{"vocab_size": 2239, "parallel_block": false, "doc_mask": true, "train_tokens": 243200000}
Each number is 500 + 40 x the weight over the matrix's rms, rounded and kept within 0 to 999. Layers, rows and columns count from 0. Numbers have three digits each.

# layer 2 MLP up, 960x160, rms 0.0791, rows 589-632, columns 0-159
485479502485526488474513528498495535496553484508485467490497516506505498500521494449503521479477519488478490507481462506519495514507480512491504503488456525514492497534548515497505504498479498479490484506497506504488508513485494495506477487485521515481483517501498490502465497468539475505521503525508467480504478503499522487544528522501508514516504508496504507506469518471509527475507527504536498468505515479505481506493495496506492518521505501517506497516501517507534485508495481
439519504417545508455566522488534547534441467529532487555444524459519489469511495435502475558450545497613453506510514465475459426498477475540494458520502581552484490539517492448467452506447468499502460499495474502488492459512453475492444497446564522508526540460539446501524481455534504458525454445403433463481466489565516512443494488463497512537594574549492460508437506451482474430583481510498521506493440527439487519499540538468452525435439532457510450434522539451449481501470497
492435564508500533489501492536533527416493500527521492466526498483488467506499564454486459533488513489534429491474489459497561530499487496508594429468442535529559535510527509502599516480456510528475436484528465504528532416489467465454456437499414452525437498495432551494532479496503510502449531527525455436531539526520462515506579524513605546501511496529539453548513489516529472612546545455511518477550485476542517579493542446496459519512514526563479478527501568475507512510499447
537542455533530484485498444555510505505536465572484470509507486421528547493514492535496503507454463588554464467505528447528447480510507514549499467525468550521501431552511473429535496494438402530484537495515533398525436587521514424504506465490455573458516526521534424515486443514616550552451491443553472457472478486488417555504476508461543533487533554508499484556548505528476431472465502497515510419513494444535518578445571437570513535490499501497517524487526579451513382476484501
474490477487547471447622433580531544456474481449514492478490475513477535466493478517515549481502484491411581551483525500608450449450427539465537414577507472540515519502609485431524579573457463516462477363447479530435498476537493502523547526509590453421408430531590521469446449394507418523499487502497449535492497568468492479492443533433579514477556579465359520501526569614421513574497463575492428476487402419487420484390537543481415449541482437466559436570511500504500481443485548
510524539536430472461490525457584508538483531503532492526522471512424482510532469450460516507460557547494454419478525499488596465508492561571520516487406498504514550533513478421453525510540557501477535554549457549537498489430493537485544465468491507548573538541520486457474479552475529594491529487521501464453548460534449552520476509479508497482496480452476458500551597509486453464586548446460519475592507439559537584498525490498548589455420530517576466500472474555461457416515535
469510492521552520440436484555458543424516471493401413501459487468401478481538414534434554487476445501510511461549506463550570469537406484534504511478497502549445482458525534459489515485459583421488518513508453542571486472554499523414502455504488494512427467507418564426526547494528507506488471480531469431522544510510553511480513505561525469484479454561516452465399504480482487615430506486519494459461543485488461546514511493400466497494493565553476505535425529549525509538523464
433470469497573448454551505452521520427482512599499575567433483479613516517527499510498568435481495516433465496495462484452549629537468520501511521561491424549512444485514559519490523547405523403422470481508504538455502572504546543564482497350522447579516482548533478557536540490476540473579493549521465459445417506524468542501499556508464474652504484547534478510446619565532456447426520493471487519523465515430487469528504480500464497580560549471510437476533510484453416460441353
458414470484458475502511470451551513521475546462511506526517481464481565515446502400539455472493530452542521493500514447568509566520484549525450489488461501485445501445512473442461545506437571506475513517488475536557493444452472526423488517425536491460512503508475534468427524443536471473570526568456537522425530516448555478539501493538465513558484580478475613521475546493573485478473550412496516465528521463526507530522503523478464549508463517548593480483450570517555504486536492
467566538477486461509503508580560650430511377565498482569427524488508534522458523340485631502526481566553576476470412519540490498503466522399542563528472446438516483479498600518519492544516488519485502489518434349373504483437429556468552544486452588577535513611478527480522415539522337564552485462538489507539463492503432650537513493509494536460480506552464469544493497611511516570450501481478435471481439439484490526464543424458434569547443532505437394507452381633458424480449486
487503495456558503496473520580512557536500504465436498514547509498499483410520512483516501496473511531438485436540542462518435513553453472533471525442452592502505572433496566391521492485531478439485513498417533521481468475421486462551496467488560519420520461572545483513523552495549455511551453452461571486519545647442487522463571524507497483446523508457492553510446539557550559535551531530550486404549509481444467533499476553430538503534596509561476493510490473426535476476353487
481481493431494466504600470494462533468444509483492472444444524504473489466409515498507532537472451496533519492534443445480471585466501524434524437556458474512488464466487463513457508518461498540432471500476522406482442446506501547588468478500441494473447509543521481430511458514488496487479530527536537490523508479496517492478518514472512529484515504608529499555538523583530572471488473527514523509527520476525438497458512452476549575514538463458426485469484554551484492486481502
494506466482574514509458485521519479482510485546478417434477493464500539471453504563525551500520442517531542478529509428488576504516514538535504511559487494563406469525536557444429506486458457459470510472485501501509463514515515449549483465510513556441453499500540513414444547502514501560518533480528528527535491494478501492525519605413545471493494463506466448466438486479556505478532554568520425402484507430491499541450430385526498498488474524454495536516514563555526474505482500
473467505480459500474540468504437510489545573499502462528559531460499502559594458477515557499487562509480518492520446499463482537516513536460492471537464513490462506447488480481480484450476514465513553549453483582493536532430508511535517420487540514525488488490468529511497491491474460513516510426440484454578460494514491498499525559554501471464594525588476506447448501555494542483450512465500424498511547478518520548498448528502506462574550518547601493524509468484535481507500435
451499448521496548489510463582496508498474538493503510424514536461447464494499573504535439517525494500565529485469461430497475545541443594578460448493432537509553492538493495492636436531484499484524436529496413508564517481443460570538502497516560578480487554491488479482479517452537513504504500500470535441518452524495484445496489480590509604467463476499421495572484592550548584537523523454507453543512602476514470520544582539539497533519563538523536506460538490480576512538460526
550520539498499518506501529547510529465521520507596498488434555412468523554561489401505567465491543530577481497508544530538478535500482563523513525485434513507537431475562473488524506473473523496508540435443416498440486516525433472467509514440565500456507525491419490528520589502482504473470508437493496452455442589576449516461478525540520556482480608548474479536434524492487500510511516539497503452521453510464499502487511493464483531537503507515501470559477540434496475502395449
409437417517414510546489477628485485527516561514534474485544506416501481592447500474548457436488474492528527490466498471501540555536417555504509497521429527492522573436554497533505525466451528510515472432522516471517455445479467549437502567430561490506419515509507556409487508471496479471491522529426522561412455541459582460588515505563464576601479571548403545490494547506514555546452593422502462482488547486605559513527531550492413534534462449508613374490483513480506475509516526
411488511505490556485504496555486544475526495511525469557500534479496444503487563410509512445436511528501466490473493459515476503486494523468530520520430536480542520462505495475497525502432508514473440447525526505501443488515409468484494478390502489506565536571458497481540465505561572483533492490522461476513402535490506562492504492520479492504507527506453498544449524512451536503468488496539442482497520491429564467513512482449506535476468468452544449469441503493479516525498485
487551584522507551506493395420513494467517526580384551512501521503504497529458605460463551494523581489538506562624370478495585521566571531470495497539478481592516510487494577456543574471456456515514542508526533422421509411422518504528547524537455527570503513591457467536495443548500486492512473458455498471467524460594468495596594502545552547521431504472495423518480460444458532552511523408557582497513449509610541532505506497508588536517565563489535464505515488506567506501443485
496513436478545551474524542446523519416546500546426481637513525499524560446551430443460582473495540523530456392535404442558563516571468613507582449450489476523468537389519582511412509458356493385438517511478433548440463523432470495510460463530553591524523519463503526404466437484571444523556480553476520498430511460498525536601586596496526522633520435505470490470481477459510490553455479389492518525544487495542564569448421434548552596591531483498516422599521550484411502480395411
456463461521546462491477640621504576560530513471489522484515529490528532438547546546549503518347574588542495444507357401505526497475524473447487493589468519492470472340488444432435604401499441450478506515435530441541472500530520556543534410518497487511477474560565503509460522466462528454583548541478592489448364513495438477568470528523490484511483519472423458438478564535550597523532549538498430502499512455469492462474468447409486509479579434539391476562500470540515556513457494
486465489486470510486493460516468533512558530523466461555559525458558467495560488491455495492588576521447530503512384476438477555503444526478499456510386550501445468451530523536509514448530516540473512540492483489577502454483494505479518451509506468517466470475502480421497513515480477482473545476513502525550463506500464480492551528547477460489502477525467493476499546526495570526484488518485395391539550446506469501532439533520465465588530513509541503585452515517500390456539458
461533501484451459499462500531581498519504517441531475428511511500563550447425489503538474512399530538472513455472464407528479493550536486458502470592495490542478520380443433400548438399521470473467423471443540455539449464503486544539448457493491489481426510502498559491414527467561521497575438539548499502492433534498441482505508469559563531500496517564480462503512582498567480493485506456586573435491507469469511482453520427518423484461500394573451539528537541509566516419399483
460473460504464507477525507518446541457496472488492474531464502483504506500508503461499530507490511526506509498487499493517494508505475519503497503526471509508514492477527524498495495490505470498490458457486503529518515504458497501497479456477500515507492495499507501475473485509505481531523502524503496489502528518497507484487517533531512511505550498509483484511498569507490506536490503483538517460524499447519491493498516517479486524533484495526506515511514534519534475493498512
455474460506504580463401569521513533443504517534472524435531492432405470490603513487510478560480539574514417452500499424418413453523541518522487470539453632552493427603527453538493465502491513442556473463541461583510423479481457425416423504506479395438493631393539529388595538480483505543524578552454519500562520606516503398466573460568456513456538388531477576556456613502574514558541470510516584468559499469610528502402521528471535566537526434517608346474543475521518450525539451
407469442548526525453518483502500565453562524536473459493507513473521452446583447494403511441521499525501536514496459452520509555504523463459541444516470523560525428535487507483564618523498482423372436468443446484558465434518550450567534545531499490514522481554560544443500453499485468567452490537551490510463452509485503468639586551519489490506480469502463477504437499561480586541480597496526470445478507459500507502568452512540495494512487551563469542503476502513527471590503461
470503499425527523511536539475426491489438467506528508513477532461444528535563495493476563447506499600525511435562437550564452540515491592439606434453486468515485411495461505569516499484462482527513477459482414466378522484512527486472512536550521439505428532447520483488531405563565499469512540490530478470563495478551498456609500478575523570564511429563535512494506486509439485584535450548491548514516454521504449537396546460542454505605498476468513431527557449495460462491547515
470433455421567546489563516563512532538487430584557487472572577483544488525523487506489535546523580580469508539444545531516477486542466477518516506569475603516430470496491468452580491490534472501540518543442514522534427537434533532453461448488565491532435517548608480411479532501496434479527463475510573496525531575531546422460568518476584534464535512483549584463541494547468494463470534435499435459574493419545461582489638548493502466555551517590573458540507580554462429435477420
505454491520500552519535531499533486435480518486455451468511502513530503485547504511502487525468483542562458541498510512452555551508494504460542464535447453580472453476519451527578535479549406447497502506462428478469450536498521483585365516492470543501502470525492503492504504494543511542492499535494531541490480502480540485515494523477505562550520511474488480435516509593513439504517542493535485485498491484523504562462447491496510476550528505541491487501540548428498496500475498
499507484444504488479504491484532545488509460563480483461517550484463455474434471466541465573509547454544485508490466467457507507452479499581487476592481543543588544509611495416438435492517414481505508436527458527537496517525374511500487457536455519453517531463508473521525498434498450466505521452486531440456421551525490478500535484540515522502504490492502419580504519479517499508498572529510453415526522456538534512476540512445463530499517511470568506542530514517542487510505521
478474522520420532481493508465440549489531511531533508450513486437548547476498517518459468496481502397520405533454506516560478515421484484568531473530460491489454538468517463441542517532425428505332413439531505438472510493459449427580527458522461559394506529536498480497507522501509550446543433586568558468411506547488523539474522536544508498531567498498523515566459550628538496448472559493530487508462566482506536459469548478470505519446489447551585520474502524467535469504494522
482487498494519522449522508502493523492511496511497494471478498481494508500487505474516493493497526509483467482505487507519492509514495520504534500512468506527497492503508524501489517502503496489447495495450476513500500481459491514501479514494533499501475491503503493453461490480504479485512505512490499449471490542511489514500487503502538522532520520539487497521490517502491505509495509472548502465516485482491500517483515521492524525493545483525483476510538565518524515498480483
514515516498556455467506462513512509450598412541512514457529515489507513551502505507402524454585545504492505483524477527407474508482477588451485482526475485535547472531564581454498445514484509492499496448504489462423459493505505448489496451503437585476479474549451464518483470425504426610552523526496514541470517532554511440510521579488526495491503461538430424463530512577429505553515572487524453425466484402564501572432521439465466483568513581439484485562479449563545484509510490
491536465525490476507493446528526572439476528528470450494461555547399468439466577513502528500454599499483451449544516376482504526521508455577438536575500516497494479497493472496506464478481524378490503459499517504525533499428430470484455523474523526500518518504402544457545444481471505498509456539493447406525461464488510525496499423489507512443512563518452500448541581527524584583490578531554496445484607429492522445497508477518447507513430513450528488473453546480526502491479471
485481502471515496463545513504493560479521481505491502486465528484520522474501520433501523494475527510481508499485513490500510520508462522462515487507491521520515492491533525484490523508500486444500454477435488518473472506465486511487481470471517508500479477475488484463477460511496488550497488503541526477480499522528488481515524518518496520536499522523503500510448507503513499503495490479550517468527511463502513503496515475487488509482490507525490484526498554508542493496507479
451448531464445448461448527418514555552557510506495483510494470471479451513456483501459485537417430546583489515451459559510524429532382566504572398545486481478559601441556570486485456523499501533478494507512493572529493569512545531435506527470449461507500509505490505470533460404484460515572489408475410510439432416490442504546523525491476512484559499564542486425496495512488495507471495437549471464548478451499577558495518540526418479498464509495561457461566537444523478532549448
543457462523529517469488628505582495602541506508492520440504455491472525539462517425432504508569475498514467468535523506503513548521382612461576443561473512547575476538597475443464554595455504536492448484450540453528431476463451450516509444449534530474486521568522501477451517513466468524538505503494539532510479560447563437563464519445506546531465507520488610472526548535451472499591422478447534480529479413578498621458457552492478591484517490474588483559431469482514554479497403
482501529520551460460611552558432514533486480573560459544541466508506542461584598448516493461470538582517542508504446546582408452531465458487529483513501526479446425511486500534584519494516528505512477513508530519491521546350508493510467441521506517488425474508459461460496433540532501451475498549541485481558508478522455579508517541485535495443572538505533574532497484523524505594528462502513534536468447500496465531540533518495459523555579408543509525480571520519520486476426484
486413500539504577476510503498528481449519503496442563507520486462494497495550487481452536442531498531456510441438502372516571506517478509470567556550473449520484548542567568530439558498423551467453533469508518580543552433468449532525477518475417476442508521505548540502435525462471477534602487528496558566557597510473518535506621536459475484532472455497532444498478500549582517511452592439483447501535550426479544612505474458520561546607593498458415445471455525496572472505485496
493514445453468514494472530482411558483507534575525481494487589494484458475506524504458537535473485524497427537443488502470457530426493599532521495493474522496560530534527498486471588466475442428459475480505518489518508542467479521505521493498546548484536551522471449488487481487519427514539543478457503440439414528504448479548517545560514581555532529565508499492530535512507615557472489489560521417480573485467486486492490429478477493505448423475527474420519481479491531474524486
503378517519507500454572531474428552435485515477488533521488464487525539445474490512495590495417523464541507472492480488435561540492541530457489510518462440530542572487551552471477528465560459496424449458518513508457530534462511604522413475490461575575498482501473501480429496567533466498510503549523496486475454535508553515522548483469512503514510498458491464516540519595454505508502505515521552460523572466496554504513457476409451474511491472449531457510476501517589474565491482
499526429509518481506502492490450450515527445557563479496520489462438553523540401540525525483517432458506563478515485532449428461457502536449527542438528491512553481553440507509522449475534489496500553489454474526486504511457501461467519492474507520513525522498554553501443482500479523545494516506592499488463510463491517493547495506461513564517516480545521448460502640498442509547461526507554487522534461463479558547474487446514568522495528528491534478463492480565469482468457479
497481490472478524500505531523471534493474492527501486502464514466524484506513491465489533512471507515507488488477495460506477506470484505488506502546467523521503501490516493485518504456531488489466478501475440480495464544475456495491495482439489526501480507476519483460488471491517495512527503527531436464468475551513515506510527519519533506503506501546486499513466517524475481499460495492529482469549492465489496535494516496458492508482532522535515472488476509519512488508478457
480494427563513521443550585505485508448616479443503505435421483491509558529515446475491512451472547455520497463495481392508540491541534505541483525528515511470567526437595582451556453507485474482480477539513480481469472493492507570463502400510496520426502458476510490442440454563510527563530581581573513497503482510461520515514471486485485450532518523450550503526484508538551562488532480478536462505534553458521480522486539473400516502525510434512534507449491577516513494425515476
# layer 2 MLP down (transposed), 960x160, rms 0.0841, rows 589-632, columns 0-159
486507507505505501503491515495502500504501510515490492503522506498488499493514502489505500509498513503503504504506507496492496494490495503502494494500481518496498517507495482500490515497500500505496503505492493501509504496495484497498495507491496498513498492494515502491500508500490502498511502497499501515504499499504498493497497515502505502496502498497491499496497502509493491500502507497512490501501496503512494506506505508506500507492505496499495497494498501501494496513509493
478489491506526466499480465550530518527513486495457464484530497476487508545461511481486534535537446513515516455512516497492492509518544501530536505440458444459513508466528530554479508507482541507592465518497436500473529491538516490561552525502518463507484449475493473481546503555525536514411542496477462494445531494481504501505520505479497431456471534521512528505450459508483429500524445471464529536475506596511506488541494527452512510494430473523516490497477535440505480479485504
551496509444522455555515449520551522505488491470573497458506513538568465479488492473496474472539494490411548464510452467492493514503530617478483577517448471509521471555471468505501554521459507492488480517527531537487520554485547520498471525536514530539467441484511477488503450541450520535510486502509535553556519512481470458475492527510506506511505485490527492478493473543452523461499505489476464488503493491461433534573525469535518467546531509469475490530478496485485491483525498
560486455523525453568513484498381516484521558476473530540536432536510553544499560541492453456500525394533543532432521510488499489474491520512488497520499471464491442551468540458499499466579461539514489502472530512511509500501519487543441484547495505492468464552529525578484486539511502532534581494510480495506517527465486481459519513496515436552502535543549525469485503490542522559549489511482477455491504443490491481538522506482524465503470502542467562478470501540552496530444483
437497561526485483545492458457441520519458512586526506479534530498542446539466440581543467504543482492576443479456531501535535547481421478499488507459477462513514489529499491432538561507489555501453519467515575494522528532551573445486535524444483443570502508478448451605463549454439458472437521479476511427558482542425537497485494494498576522509470470533434559466486534551509470465544522549517522508583532615489478529482461496567548502449462484498473490419523479556515498524467480
521564491461493517491494508495478465545509520431474505526503470496477505416553488500525474501504478550504463522587537516578541547513512479493469523541566541467515501434500518501496495513519523510514547544496484502477448475513536489471494522499523546532524459458534528544523545486518511498475499507527591497438468537473517428480471475465490474556478503530430493435472484479489512425520523517485538505510476519450518466492525523524507526558490506520520522520423468432457586418558524
457500526504531489527452514470507484511454510502526468508457479460415532531509434496554423489568505558480575453517497479515469432551464543447505462507509458496455521489524486460454486443483541475482529469486573569426532535508485508487470474537513460534435444531501605475485464484502452554502523487515514515540540450487540499521485508480512550533532438514496543474502475481483514499509509536494505547490467443457515439442380469487513482448463475558470533473494461525489514565518547
486488441534489561512484479440488492544495531485546507502502546421528520533549508561471531493438495504554586468515489454500515518434507468458551550502504463534499558558482465562496533510528499488465485471496564558533459552456468482513540526476488560518554536509527503532519519474474511531559439497507526500535560494494487505545495414465497518515470422471485486500461530473475564540397579508531505603518417487463585472535569485472523579477558557469470476483466421533499508546460519
520502453497545564518440439519504470510511514492553515566561566460535534474518496457523441462542526549565557502480479502497505546561495513484441518486503514534536533509495494515437489517498521520505513463498509453537513446466529502480492557496521549516499511531517485510484492451479483485542501465510597550519453506453560425492466512473434539522499473483472476538508485533560468488452498501482522520524479553470467496506470472477538543478543512508545489513476483495428569497538497
503482490502466444529417503465490582423427425447424537543475575529474464581479528364491535503560551441447508599416522502503511508510560434465430545475506504412428400474475507468496477530547485476589490536582496485466497428480451481449477530533515583450538533525514487461525522509502499494526459479558519507526542435556504502529487507512531524462477430494578495505477505467520528492519548459452519507518516557524485500573528470495502464515539538485513530465505465499427477502431536
541535507515533505564496544441477450476524543464508511512516408432500465483520449509535486520510408435502522499504504481515502463495533453469433452499575479465535528585474522476520551496444444565533515490513513504474491507534479467488431451532529498471496463519471508529464497456530484552567538540528526536489522529480484540419500475513496540548550596457536468604486519464486574497461530553458494497542501478465495529463511455496583526546536476526472535495483503489487495495458509
511487489478506423507507477507506487537500496482455539508472459484448522493512451462514501553535465465486514486470477486527478527583485492578479513516537546468475496532497506530475477539536572467516542474553497469511510479516490474481495511540543486551492457438471463456535513507523458515416543506507538502422535497472493531507489482518491467472555491566475499481493451472505484491526467505444506506475473500536490491517542522492531447490484481531534509459486505449481470551479559
539528497493498510528543554525447497548467538532488533503462501534484493548505520552490463488472538500506463492492454566568470496508430540507459545425554519462503497487453500522465457456501493492483504528545571497467536477489478541501542456500482506518528535485494461548493427536555469467525485527482449488486522496534533520504486513534486459534526551558495507493532482523485503545499499514504491465492490509489427460526506566498524528534518495537508513469502525470475512476425516
542516478436479473518536498502557507514473468524521524479519492450489487526449518468499398502488447512512530474481482522528482476505463525497518496515505511489545533454542458483514529565495462542550516508570508479486527471505498504548510562519488471490473496441504472498484501519536507438493468517550496444492475525516509528507537496533526527439508539473494532553519450469473473476491506530500558525481488562524479458527540520468544539482491527420455509502520534483509513530483498
502468491558527486525493465487538445528430544478508481499560454546539531542516511522448476496524491529513500483533480457508561511516540453476485530504544527540458535473475502520511517487455558463480510530538518482524471526490527550540445494541500517582485553478552512549451546474463501532452509478488524552481514486489497492486547439484537472504487499465509433501545481516556547458427503485485508587499486525415560516586440515557481474530514513499517528458521454473519554512466474
563531512485464494571515491518493509522504483457486563525524525480459530461571507441498469502484518509516491514494525460533453526495503504554495496476450537489477472541498509497505515563471504408474546527573494477506461529519483494450510474486506543523485476443452504438533506498539432508498472502505513522446531451474524505415503505462446493477498516494530471506502503455467549500444479516474527438515448503463443457531519510509533492483537526488515558480455505519451457468474526
507484502538566526514457470469530509513474537447534500501512523488565509554511525570556432489509480551560531474464503490476548513608453438513491498554500458575497544538511482533472493547469514511537508503539519494518534470464488549504480537505489493489506530537501492448489528416501485419557484419436575457505431479459484440539467528471478498503472449476460462555570545492573524511478554488492601612564494480433501504487477513521476531501533508503487550415553453498449530550493458
473532546482527515504490475456433529504494512463501471548497478497492446531521452528452447498523461481477496482505513533517491495544523467508508510501461502493503504532552537474490539505497528549535520501556516509436590481510505491495509505504418415515487453483516528549558487529535466536460493487498516496483475520542438516492538529530492461498420509490495503497506487459478460495500424503531567520510487498463499464480490520525497446516457548466509437498478523489498504481533479
477533485544454489483545523514471548457537504540474464508523512546476476570489501468458512511491516474569510489496553526491498453398508481546443520522445523499525508553463491508487511472535451544530513489564501495539465547495486503533502525502482561521530503484460414518451454569407490467518434512562531488577476506518560456484458516489562498530468497550476520426491557547529502462504546551482468483570474427517413482521469511454505466478509465483446507525495547473517438542457574
481413539546472553454465486488565459516477549563575466489500522486547531490517431494531505501419490535509527499493462447529550528438478503437543535537489456506525601449490472540470509435456454498486566406530491505489443541498453489464497489471551484543504511470517479492475525462489508432562496431500559585596498505553482498523452482465490438510536484480548456494503504451480475468399489546497508550461420416426500446496535506514497527472498457506501503455469424471466538553537506
420513477520494499479476503587461513523532446557466504536545501488534473466532513624512527528517521504503509487384455546420485507466519483554464463477484494499511429502479535423485478489596533452537575509510491481471517470529566480483564431550466563504531466557510422533496497499514501517471544442495518480512481512508496443494470446519482459426525474482455470420474467448482433504603528511445506590511554513427479487552491413534458457455471477535490431523520495491540534499481522
508493465479469467482545477568437449467494459557516558522474512475524466507490460500511429491469502563515497486545489528536503463474407564505496562487501497477524538503543503459546502551465526533528483501572491517464568507489503491498531533488484412459487493479543519452474517556504507517435500454539510475476455531505500507476457553471501530489518499505470453503508512439497457469472488532494543504502459501491485455509479492517540479496449569448525472506473533550552486543521490
507507521491459536496484436578485428529537525557546519543578505534521430517461528565503479517509514482522491491439478515459492522508504507515535497523491498481460536499509523421459451449569482508500541512515501503469455507546487469522545449583463475512500490545473439494474531486520503511463542483594459449508454525470416501542525452448526437482557527481495454479529435437487474480539520496444565545434565547491541510559474466526451467496473537471530488523494547517559513506482496
498507496485496488498497485502515500514472514475493519513491527491475520485500497496503508516494478510508497502473500474497485491492499510508501497499522481488499499518506494491514510506488508505489489509500508483488504490497499509495497490488507499520501496493512495516506497511498475501492511493510530517512503508481516507505497493502495503509522477485508499500522507499486504501498487550500508497503468511498487496501490520518527491517502492498523491490493525511485502483502522
419577425515574471501552516540545467617515618505530536474509455466439524472530483490552414509432545525504481432509452502490456504484491540522420482459518459430460416388545504483505473451467511434527602467482479499510562439486510463487455517511460416630537508456514532486489557506526518482557427484489520542524457515480546527491519459492472496447562514514533550469521529476452438448535468474415465495534446513544455461488448466526487456448452464468431541530430560397440526486518530
466533490524516476401477447514500446550521450481523561489527530502553512476510454519465415529495480547470522473542529573564522501492494513469530524510512514504534487434544499507474517469545528534482497484515547562479471394526524480487548528491476431534520505548525551466521587498497537554432488409508499507475514506464492460495503458524423396525515489533460492493498455509547479480557467447486520564541469509451521490484536490429537461505471491535510501510485451471505458518492523
578472475502514484537480487474458488468534458515516474481464448528484493453509513472465484536455507466497465477524530481445532469596523497480514536572572472417457495412525534431481562508505491527477505532491537549530461479457408519493508451561530498466509522475494553501416482517539457538489479514472504424492559483488512500483504465486501480487510559494538487585505462541548526474464492518499537469483504458534516483545514500472512433475534539465514535533470516516482514475569523
532521529583536500461461487537517483535628453509496477403455498481516490485459485498491460574489519479551562494521525519490462512410504460558433444571548565483523538538526470487502469448505482457463441528475502516518440462507514585535480511446473503513543553529483484434477516494435456459518567475544547500527437597508520517472487492526462508478536544500477487481517571495457513520531430522481456457495523492475484542463528437517454523504512471451563493566521584488519520439428485
575516480466452473503477502458491474567535463427520477495515450472449454583542455511538498482490494432489516427496534569535494507422512499494462488485526533498567493568542503483462499451471551534492519512564471505488511479500492477512528476467551489515499523479531511525482479505463451523527496491526537546494521522520474484502514481524524467467499526477494498498513511482503556478464407459546534493458490480509502540480504511486531513484538490502491540478492502496450526489520474
545462461454486532522494461448487474483482525471483510538519450538475488507431527524510561459550493563489489502507461494570527491473517499484573497426518465483500566472466502524486485522462495469509474465476519497474470499498476478447512542510529498546560495518517457521600502475471473486544469562486485589446518472473514492459549477503510543469500509503514520471448464515507491520436503505505535506478494492517501461490552525484487516543492534517527449479509506501547519542566526
463527546471496521511492420496477525461482544519525517476561442377538534490511487523471487493475565427530509516485405550566408493469529525523525419542555498503478549492547502483493506485512507478481487454495499470471516497493481515502454497541457492502509537538502538508492488505455460448555522507524497515482530456494494420528498486488498471521539469458463458559506506475501388470468502535498524489464509492479527441498510474462493478480482429523483508451486475482528537531530616
492499497497504501497501503511492500502503491514499501491490512489487506513494476513511503517499505493489489511500502498487483485485507506494484496506495495514517507509502506504481484505487502498510508491494504523480501495508495495499495517507489495520508510486500506497515495498502498500493521494497502519492506491508496493502491512502507494485499497501500500509495503501466501497510503510474503497499469500494488491498493497506502491493482495500503512481497497505488489503513494
528517497465486541552491451465514583598461580424480445510489463564492546496532501536511490538440507497518468488517453515551537442526483541500519519451555481511501488484450494499469540469496543458502529526490503471521505475525511503555558498475528550491490472465515576573515486500538477502482539501477512507493543492507519529501491502540502502511530552489536453464479436447465490483425473537463476469482494619499525461606481548463467460485512472583488500503474520515537535559473496
579544542519542526497461499471470467462501530519519513454499439491522461507469454571479466493484485442506534466573544519491549520557472431446520563509478517473560517509451534437522461537502457509492501509479481526468486556468526477531459476503505485467555541589506483564532554509470548523532454472555507465496522512456493534471514514506557530474508567518565518505495523550547533537439539584556475489492505446490490508478496489542516487518556497485442581507459505516566508554504528
497505490521505478471493509504483502501492513486476497500470502514503490493500505498481506551504488483524498488503482491507513497491508500501485502521504482478495510482496497509489511491512514501502515501489493507516503499523515505520501486508484511527504500513475482515512477483500515496520505505500495504507497476499514503481504490512473494491504500745516485508517501491482514488502493508479486514490492509516503500511500503491498512489479485497500511491506500495511493536482491
537487492444516456515396482510439468510479526543503494514533524520560543479495457489522514554477531467537444489488489559483520513490500476499524446500503525498497521560484507467488490440566505460548503496515570493565511480482487539475446493508481503510440488517426512531496497472444456491568536489507402458435506424533514445528516541510517522535535531462488419535445479492520507517473431553484508454497524518549553531454528526467471463514476504554501501511517497513575505513580469
526477530455457529549480522487480496607499510464496572591476510549445510455503513478527549498523461472494438546522474512507541511516467453500542547434447487422490519507539474551448506498497468433442475467491567507451555450439473431469445536451503483525528416481453558551484484471527521427526485514464487524448553442461557486551477482535503466463483536517588591447486470530510528456561503537527472566535495492552546508543449538496498504383518576454446542491459506585435577465521470
511481520506465469542466454528479466508521551465537486447538467537526555515508513455513506566513538471494492576502454556531533526487518488423520523488561468432453534527478509507452544527487531486516521456512571520452477457529427536498491470533463508500528481484496545510499499501477453542495499509523483494463571443499482502482498530582486466511532555504559461535474481496453485520468504495413494477486489488523554458530516471462466510449478500538450574459491441487513536546506479
507503461446502540556408496450497440528523497531434524511567533561508502534487519548490487511527465507447496519526516558501475460493473412483516543439456477508484504512502443499477490451524536516536518448458470502480492440493459496424475526554512518527571537487493495476526470453415528525499523459515443526473524475560509523410519448540543502527485489428421504486459520477458478546540498515552496517449427509518486461503531540546489511443523535466512484476485465496576503456496518
591459493546486432552515461454481493509466513525511528492533483569520495506478520512515505525518466494477524488442485505487471439469565507514462569466504495434435489524455403516481505478508501547525529466557509508510564508485514502493447560523534521499460501523506436509482490514476445498512470497514475491497507485463480503480538474478511494550478440446466487479542455503522497526449558514469533488475478523506504463559472467528504491468469482466436507474519485526441490500496547
532535470462512493520481480458517519534480474498499527519499473459453480539487494525501517510503557531455496506453502533476406508426500544443469531419532511500519508538437475481480508527529482520506547501484495518504517535536506494500498513539487545516491486526535467548441496485529467505469439518463520477479484455545480476501517431534500538480499470517486491465493452489527524451421567549522491462472494508485482542534513516542499497538520501519497544488458434524508542562499582
447528465564523458567542473509490405474514482529505530499505477474534512541497494528561506506533506483492581491489511566454462528473478535488428477513492484538523451547492510492538464498514508518539520467480471472460528528469538475564510539460489533521549469567515474532511467539520534523501476501548488522538450513497523459477482496503496541537549455491504551472500570504478514495531489534488417524520536457487497486531483487509564478465499464477502497488486522527530452484512512
534521491512522486512492474505516502483481527493483496461482478520506506476492500463506517521493500478507517484517503510479524492487483543502471528490490476488501520511473502471508474487505497491503469479496480505510495478491524502490502533494523509502485509524495490510496507508492485473528490482485497491515514455488486492505506481507487502504477508477515492515512495527485509512480487498499514482511487487537488536524512494512523484522487497501525474515487499490490515503503495
492471528546528495472474449507470473506503497557515458506508476528478452489478497547528496501510481581506536491501524546520408524482469468489477525483479487541496491522503492511504432511511494473518558473545571551502527512508527548462540544479494518466515535516502519472504454541472523490516433450524534466549468454500507401457424460496472504561487419456501501489510527461515475504493480483506507568514526521483553503523520493492521484488500514453478479438506484479470502510544510